Each number is 50 + 12 x the weight over its row's rms, rounded and kept within 0 to 99. Layers, rows and columns count from 0. The size before them is the row's rms in percent of the matrix's.

# layer 8 attention value, 256x256, rms 0.0668, rows 164-189, columns 64-127
108:40 47 65 55 73 50 39 57 46 33 61 62 56 45 64 63 40 55 56 56 60 43 45 18 58 52 40 53 55 78 60 50 45 54 49 59 50 38 46 40 55 68 50 58 48 64 69 53 56 58 49 55 54 55 49 51 52 47 27 34 52 46 50 46
112:31 54 50 58 42 59 54 58 32 55 32 43 47 55 63 31 40 56 45 19 49 39 62 46 54 66 53 46 38 63 49 47 54 66 64 37 32 45 47 55 63 22 47 45 44 62 44 33 48 50 44 45 61 57 41 51 39 53 54 44 78 41 42 48
107:70 59 38 53 43 57 76 50 65 39 46 42 47 40 48 72 61 66 60 61 44 51 64 62 49 43 60 75 55 57 49 81 52 38 41 56 64 51 55 63 38 55 63 73 58 55 51 66 63 55 65 39 38 46 49 47 51 45 42 44 24 64 47 34
105:67 48 40 51 63 42 60 64 50 49 32 50 45 50 50 36 37 67 55 59 36 29 51 66 67 82 51 48 53 41 59 60 63 49 58 56 76 48 34 43 63 52 34 66 52 53 43 35 66 40 46 62 34 36 35 46 64 64 54 57 37 39 53 54
107:59 56 37 38 52 75 45 51 62 56 50 52 43 59 46 56 68 56 53 26 62 46 30 67 37 38 50 50 70 44 58 71 46 53 76 58 60 58 45 46 34 45 62 76 48 58 33 54 56 37 43 50 28 37 68 55 59 64 32 36 26 42 63 41
106:49 47 53 46 35 64 65 47 51 40 48 60 44 33 48 48 52 62 39 60 47 54 43 45 46 44 32 57 60 58 43 54 47 50 50 32 28 38 59 32 57 49 51 71 43 37 26 68 58 42 47 39 50 49 37 40 37 50 44 50 52 53 53 47
104:64 53 33 38 36 48 33 67 61 61 46 34 63 65 45 41 44 76 50 48 64 61 38 54 82 63 38 59 31 57 49 50 45 58 66 35 39 57 30 40 43 67 43 44 42 51 32 54 51 49 63 47 53 44 48 29 52 47 51 68 65 51 52 50
099:59 46 35 52 31 60 54 44 51 75 68 60 42 59 57 39 24 27 28 52 56 67 53 54 41 30 50 34 60 45 50 56 39 54 65 64 51 16 41 58 51 42 64 42 49 29 34 54 44 26 50 59 36 67 45 63 41 58 40 31 40 59 43 58
111:53 79 73 29 50 56 64 46 53 33 47 65 52 50 53 53 51 25 37 39 48 58 61 54 42 44 55 46 52 56 71 59 50 60 49 64 47 61 44 38 52 71 36 42 62 68 52 42 37 31 49 39 66 41 43 44 61 46 50 36 56 64 52 57
107:66 74 34 64 43 16 37 36 61 38 42 45 72 63 52 34 54 55 54 32 45 51 39 59 73 57 41 55 56 39 40 46 55 62 59 53 46 49 39 69 48 69 48 44 47 47 42 43 50 43 72 60 36 29 51 51 66 59 37 58 50 48 37 73
106:67 47 68 49 62 49 35 52 33 46 65 73 57 54 56 75 27 46 42 65 46 64 74 50 36 49 46 48 46 61 69 46 53 57 35 43 49 76 49 38 46 31 45 51 55 52 70 57 54 67 42 31 65 33 38 60 44 55 65 51 64 54 34 39
102:49 53 62 56 42 60 40 55 65 72 26 44 66 42 54 64 58 66 45 73 54 38 48 44 46 50 56 62 42 59 48 55 49 43 56 43 62 59 64 38 53 44 41 45 56 48 65 52 42 55 32 40 71 58 52 44 59 46 66 74 62 20 35 46
116:44 62 56 40 38 58 54 50 41 25 66 69 18 61 42 40 53 45 35 40 49 45 49 46 31 50 54 20 59 42 57 55 55 61 52 43 35 43 60 48 31 41 54 67 52 48 31 56 49 35 62 49 51 59 43 45 52 56 30 44 54 57 57 74
109:42 42 51 55 66 43 48 54 41 45 64 60 40 51 43 80 38 37 56 49 49 40 65 36 56 49 69 70 49 43 51 74 35 45 41 58 56 42 36 39 57 34 32 58 57 50 63 60 37 81 36 56 57 61 80 58 47 66 59 40 40 21 44 53
113:80 49 42 48 40 49 58 32 52 35 55 62 49 44 44 28 38 50 51 64 62 65 57 06 64 63 39 72 48 50 64 45 56 42 52 40 56 33 77 59 57 56 43 47 39 36 47 70 38 38 87 40 61 41 40 55 56 56 53 57 48 74 50 63
113:46 71 29 62 52 42 34 57 57 59 55 45 55 54 61 39 40 36 34 36 54 47 37 49 48 54 64 58 46 60 28 39 48 50 79 52 66 73 58 52 40 72 42 33 28 61 45 56 68 37 45 38 40 54 65 38 55 52 35 34 50 48 59 48
103:37 51 45 55 55 42 40 50 50 51 34 57 48 55 43 56 49 59 77 46 69 51 49 28 60 72 59 49 62 49 68 41 48 49 30 47 49 60 29 59 42 50 50 47 41 63 42 54 57 45 58 56 36 46 75 33 61 60 61 20 63 60 64 41
104:53 38 41 38 50 47 65 50 77 39 66 55 50 45 35 51 48 38 21 48 51 46 51 53 55 25 52 41 60 37 44 53 44 41 57 36 64 54 41 30 61 46 50 55 63 23 37 57 48 48 51 59 38 48 45 52 43 60 62 48 35 56 44 67
120:63 49 32 59 71 54 65 46 31 73 47 44 69 33 58 62 61 45 69 59 64 43 50 45 66 64 47 64 59 45 49 32 54 32 64 34 44 40 49 54 51 50 51 35 42 41 79 61 52 53 56 25 54 53 52 49 43 62 56 65 64 46 53 48
112:40 62 57 55 70 46 51 39 42 37 49 57 34 50 39 43 58 53 57 49 39 61 44 31 42 65 47 59 47 30 71 67 47 53 33 39 30 34 46 47 50 50 21 51 49 65 40 50 49 55 47 54 55 70 65 30 34 46 54 43 55 35 53 73
112:55 42 54 41 64 56 72 57 57 59 37 46 31 42 41 66 40 67 56 57 52 51 61 48 68 62 42 43 47 43 45 33 78 62 52 40 65 53 38 36 31 33 48 45 50 29 45 54 55 45 40 50 47 69 50 22 72 59 56 38 50 67 56 44
103:30 50 47 46 51 65 52 62 34 46 59 43 49 60 36 45 60 49 55 46 51 54 41 28 32 52 67 39 26 54 47 53 62 46 67 53 42 46 46 61 39 51 42 44 52 48 55 49 57 61 63 39 65 56 56 34 29 50 56 57 51 55 40 47
106:37 38 51 68 65 53 52 54 64 35 70 44 36 50 54 62 36 30 55 46 52 54 47 50 36 35 43 56 44 50 53 38 55 37 24 52 61 54 49 46 49 59 33 46 45 46 55 64 55 73 56 54 41 70 36 58 61 33 53 21 29 60 50 53
102:29 57 53 42 55 59 58 52 45 60 68 27 30 72 47 59 58 60 63 52 55 52 64 49 54 76 50 37 30 29 44 39 37 48 48 61 44 54 50 54 58 37 53 50 46 62 57 38 63 55 29 60 57 45 52 77 58 66 56 60 46 40 56 50
106:62 44 52 68 72 54 57 52 69 75 47 64 49 47 51 44 50 32 46 38 62 44 57 42 47 42 58 55 55 42 64 47 64 27 40 54 66 56 43 40 46 49 30 60 53 58 53 60 48 56 43 58 45 40 42 52 22 56 41 41 33 45 52 53
101:49 65 55 28 42 46 38 40 35 80 65 47 47 69 52 50 64 71 50 46 39 59 52 37 47 52 49 38 32 62 70 46 48 45 55 46 35 49 62 48 39 44 41 42 49 66 60 50 27 54 38 46 55 57 59 65 40 58 42 55 60 50 40 67
# layer 8 attention output (transposed), 256x256, rms 0.0574, rows 164-188, columns 64-127
112:43 70 54 36 68 60 52 49 34 51 70 43 38 45 49 42 39 36 43 50 62 44 51 60 82 42 50 39 57 49 48 69 34 29 54 43 51 44 52 49 45 62 56 43 46 59 34 57 60 42 44 49 63 45 59 29 41 36 33 47 65 66 50 43
109:45 52 45 40 49 67 56 52 45 48 35 47 48 56 55 52 58 48 56 38 57 50 36 44 65 74 54 67 66 61 31 34 43 74 39 37 55 41 64 58 56 06 65 52 67 58 27 49 31 40 38 39 54 65 35 61 31 50 54 51 65 48 39 53
108:68 61 40 50 53 58 62 64 51 33 49 61 62 43 69 59 63 35 52 59 47 53 62 63 34 45 58 57 71 45 48 69 57 53 48 54 68 25 54 71 26 58 44 55 45 48 35 54 60 47 69 23 52 35 79 45 53 50 43 50 50 44 27 52
098:64 56 55 54 63 62 52 55 47 57 62 40 68 53 47 41 14 58 40 77 46 55 38 63 42 80 30 56 46 44 29 56 72 60 53 50 61 40 29 65 37 39 52 47 47 33 54 66 71 49 57 57 35 48 45 74 35 60 47 48 46 66 32 41
101:54 50 56 61 65 72 45 64 24 34 33 66 40 60 57 29 41 50 58 47 56 46 47 55 64 44 50 46 65 54 42 62 54 51 63 56 66 46 52 57 48 55 64 45 52 25 39 37 47 59 69 35 18 50 40 55 60 51 38 34 52 48 67 39
105:36 45 26 42 64 50 68 58 40 47 51 51 43 48 56 36 72 49 42 55 62 56 55 46 30 33 58 35 49 55 77 55 66 66 62 37 44 49 78 52 47 61 50 46 62 29 51 39 33 58 37 47 67 40 71 34 33 42 63 52 51 40 51 44
101:29 66 59 54 58 52 80 50 56 32 51 39 46 39 66 62 45 60 51 45 41 57 39 53 58 46 53 57 46 42 79 49 28 27 52 31 55 45 49 34 60 24 57 45 32 60 24 66 44 59 54 61 37 37 31 59 44 40 55 42 67 29 76 46
098:56 43 41 29 32 56 36 82 47 42 33 70 53 70 39 46 46 45 67 58 39 52 56 53 39 53 51 54 50 38 41 54 52 47 72 64 39 40 34 57 44 56 45 44 60 53 65 50 57 50 25 51 56 65 54 61 45 68 43 25 45 57 79 62
109:69 66 56 68 50 66 48 46 66 36 29 59 67 62 55 45 66 31 39 50 46 54 62 51 59 61 56 44 45 39 53 37 56 69 54 33 16 47 49 50 52 47 45 35 40 67 51 50 72 56 45 47 45 47 57 54 36 68 58 21 52 61 67 55
105:58 53 66 36 72 27 29 54 68 40 30 42 39 39 39 44 37 66 74 59 34 49 21 48 50 45 65 61 73 56 74 39 44 50 51 57 53 55 52 60 55 61 39 41 41 64 57 50 56 50 64 34 34 37 48 44 63 51 57 64 63 35 52 62
110:51 60 40 39 74 65 17 59 41 49 57 46 43 37 60 54 55 53 49 51 47 49 50 43 41 53 73 42 55 48 41 50 45 63 30 59 40 42 44 41 56 66 42 61 50 44 64 44 51 52 77 44 59 48 50 53 49 21 59 47 43 49 72 45
101:41 50 53 67 41 57 54 58 42 44 39 58 74 45 53 30 32 65 50 49 67 54 43 35 55 33 40 76 59 46 47 59 42 67 43 51 49 47 45 43 47 52 41 57 58 44 68 44 58 47 44 47 68 45 52 52 51 28 43 49 61 40 59 36
112:43 62 48 58 57 19 53 64 45 35 39 42 36 53 49 67 48 43 35 38 47 68 60 57 47 46 49 48 53 49 53 66 63 72 51 38 48 58 69 29 36 60 54 55 59 39 52 69 48 57 70 55 17 42 45 55 50 65 56 42 53 44 49 63
118:65 63 57 46 25 42 43 39 62 57 69 65 54 70 16 78 42 24 59 58 73 46 48 38 51 57 65 44 53 42 50 57 59 35 32 39 34 43 38 53 68 39 44 62 50 61 48 57 33 52 34 38 61 40 56 54 41 38 63 46 38 54 56 42
111:51 44 55 49 52 54 45 61 40 32 64 74 50 55 47 54 37 38 54 53 45 82 50 37 40 21 42 48 55 69 59 52 62 52 36 43 61 55 48 60 64 55 40 71 37 53 25 59 32 30 54 43 55 40 55 32 41 59 48 52 36 46 42 28
112:10 41 36 46 41 33 50 44 23 44 45 61 46 61 66 59 49 45 49 40 59 28 54 57 27 60 64 70 42 60 54 52 60 35 69 49 53 31 54 52 46 47 49 76 46 53 62 61 53 67 67 45 61 48 48 27 49 51 53 61 53 58 57 51
109:45 67 48 50 49 39 68 46 49 52 34 64 52 44 22 62 62 71 52 49 44 52 54 27 26 49 67 72 57 70 42 56 61 44 59 38 56 59 48 60 35 62 36 47 33 41 55 84 54 56 58 48 24 53 41 45 61 58 53 54 44 45 59 41
106:37 49 30 54 51 48 50 62 41 41 46 57 43 68 45 36 24 47 36 58 55 58 44 42 47 33 32 44 50 46 59 46 61 50 54 39 58 56 28 73 43 46 23 47 51 46 58 31 48 58 39 46 33 54 49 53 47 45 63 42 47 61 64 57
115:50 47 55 60 73 69 52 59 40 60 41 42 41 51 58 65 43 52 46 39 81 51 58 22 55 64 44 32 42 41 42 30 59 44 63 42 67 55 48 60 38 46 51 51 51 64 65 46 40 40 69 60 49 66 46 58 38 73 53 70 42 57 47 46
110:47 74 62 50 44 72 61 49 37 51 44 58 50 64 45 54 37 46 66 52 26 45 64 30 55 59 46 41 26 49 54 43 51 63 44 38 46 47 41 60 47 46 36 41 53 50 46 63 43 50 68 43 52 75 53 40 49 72 54 51 37 38 46 58
112:53 63 35 35 48 58 59 48 43 36 42 52 59 45 69 67 52 43 41 60 61 62 48 41 61 65 30 53 53 42 52 37 46 60 66 35 43 54 33 29 54 49 62 47 31 48 50 36 45 66 60 59 48 53 51 39 76 48 65 36 55 48 47 47
103:13 43 72 76 48 54 53 68 52 41 54 53 24 50 42 42 54 48 69 54 40 44 38 50 38 49 26 51 26 44 47 18 53 51 48 51 45 45 43 58 63 43 70 55 73 57 43 66 42 46 75 47 49 45 48 54 54 42 60 51 59 53 40 23
106:40 49 42 27 58 48 60 46 55 27 63 44 31 49 40 43 53 24 51 45 74 42 55 63 45 33 62 55 52 35 55 72 41 55 60 44 24 59 49 50 45 53 24 58 51 55 37 69 54 46 65 62 46 50 55 46 61 37 71 39 48 50 56 72
100:70 41 39 45 64 46 42 68 59 68 63 45 53 55 54 69 61 73 64 51 48 53 39 40 54 57 44 58 27 54 60 45 43 38 37 71 50 44 50 59 60 42 50 52 45 45 77 51 49 38 39 55 30 56 57 60 61 43 60 43 49 62 39 50
107:33 48 35 52 58 50 39 51 20 64 56 48 59 40 46 53 35 59 42 38 49 34 54 45 63 49 37 35 64 32 55 46 47 44 62 27 61 42 79 46 50 58 34 42 50 77 70 65 58 65 49 67 71 48 55 45 48 43 47 37 50 64 35 45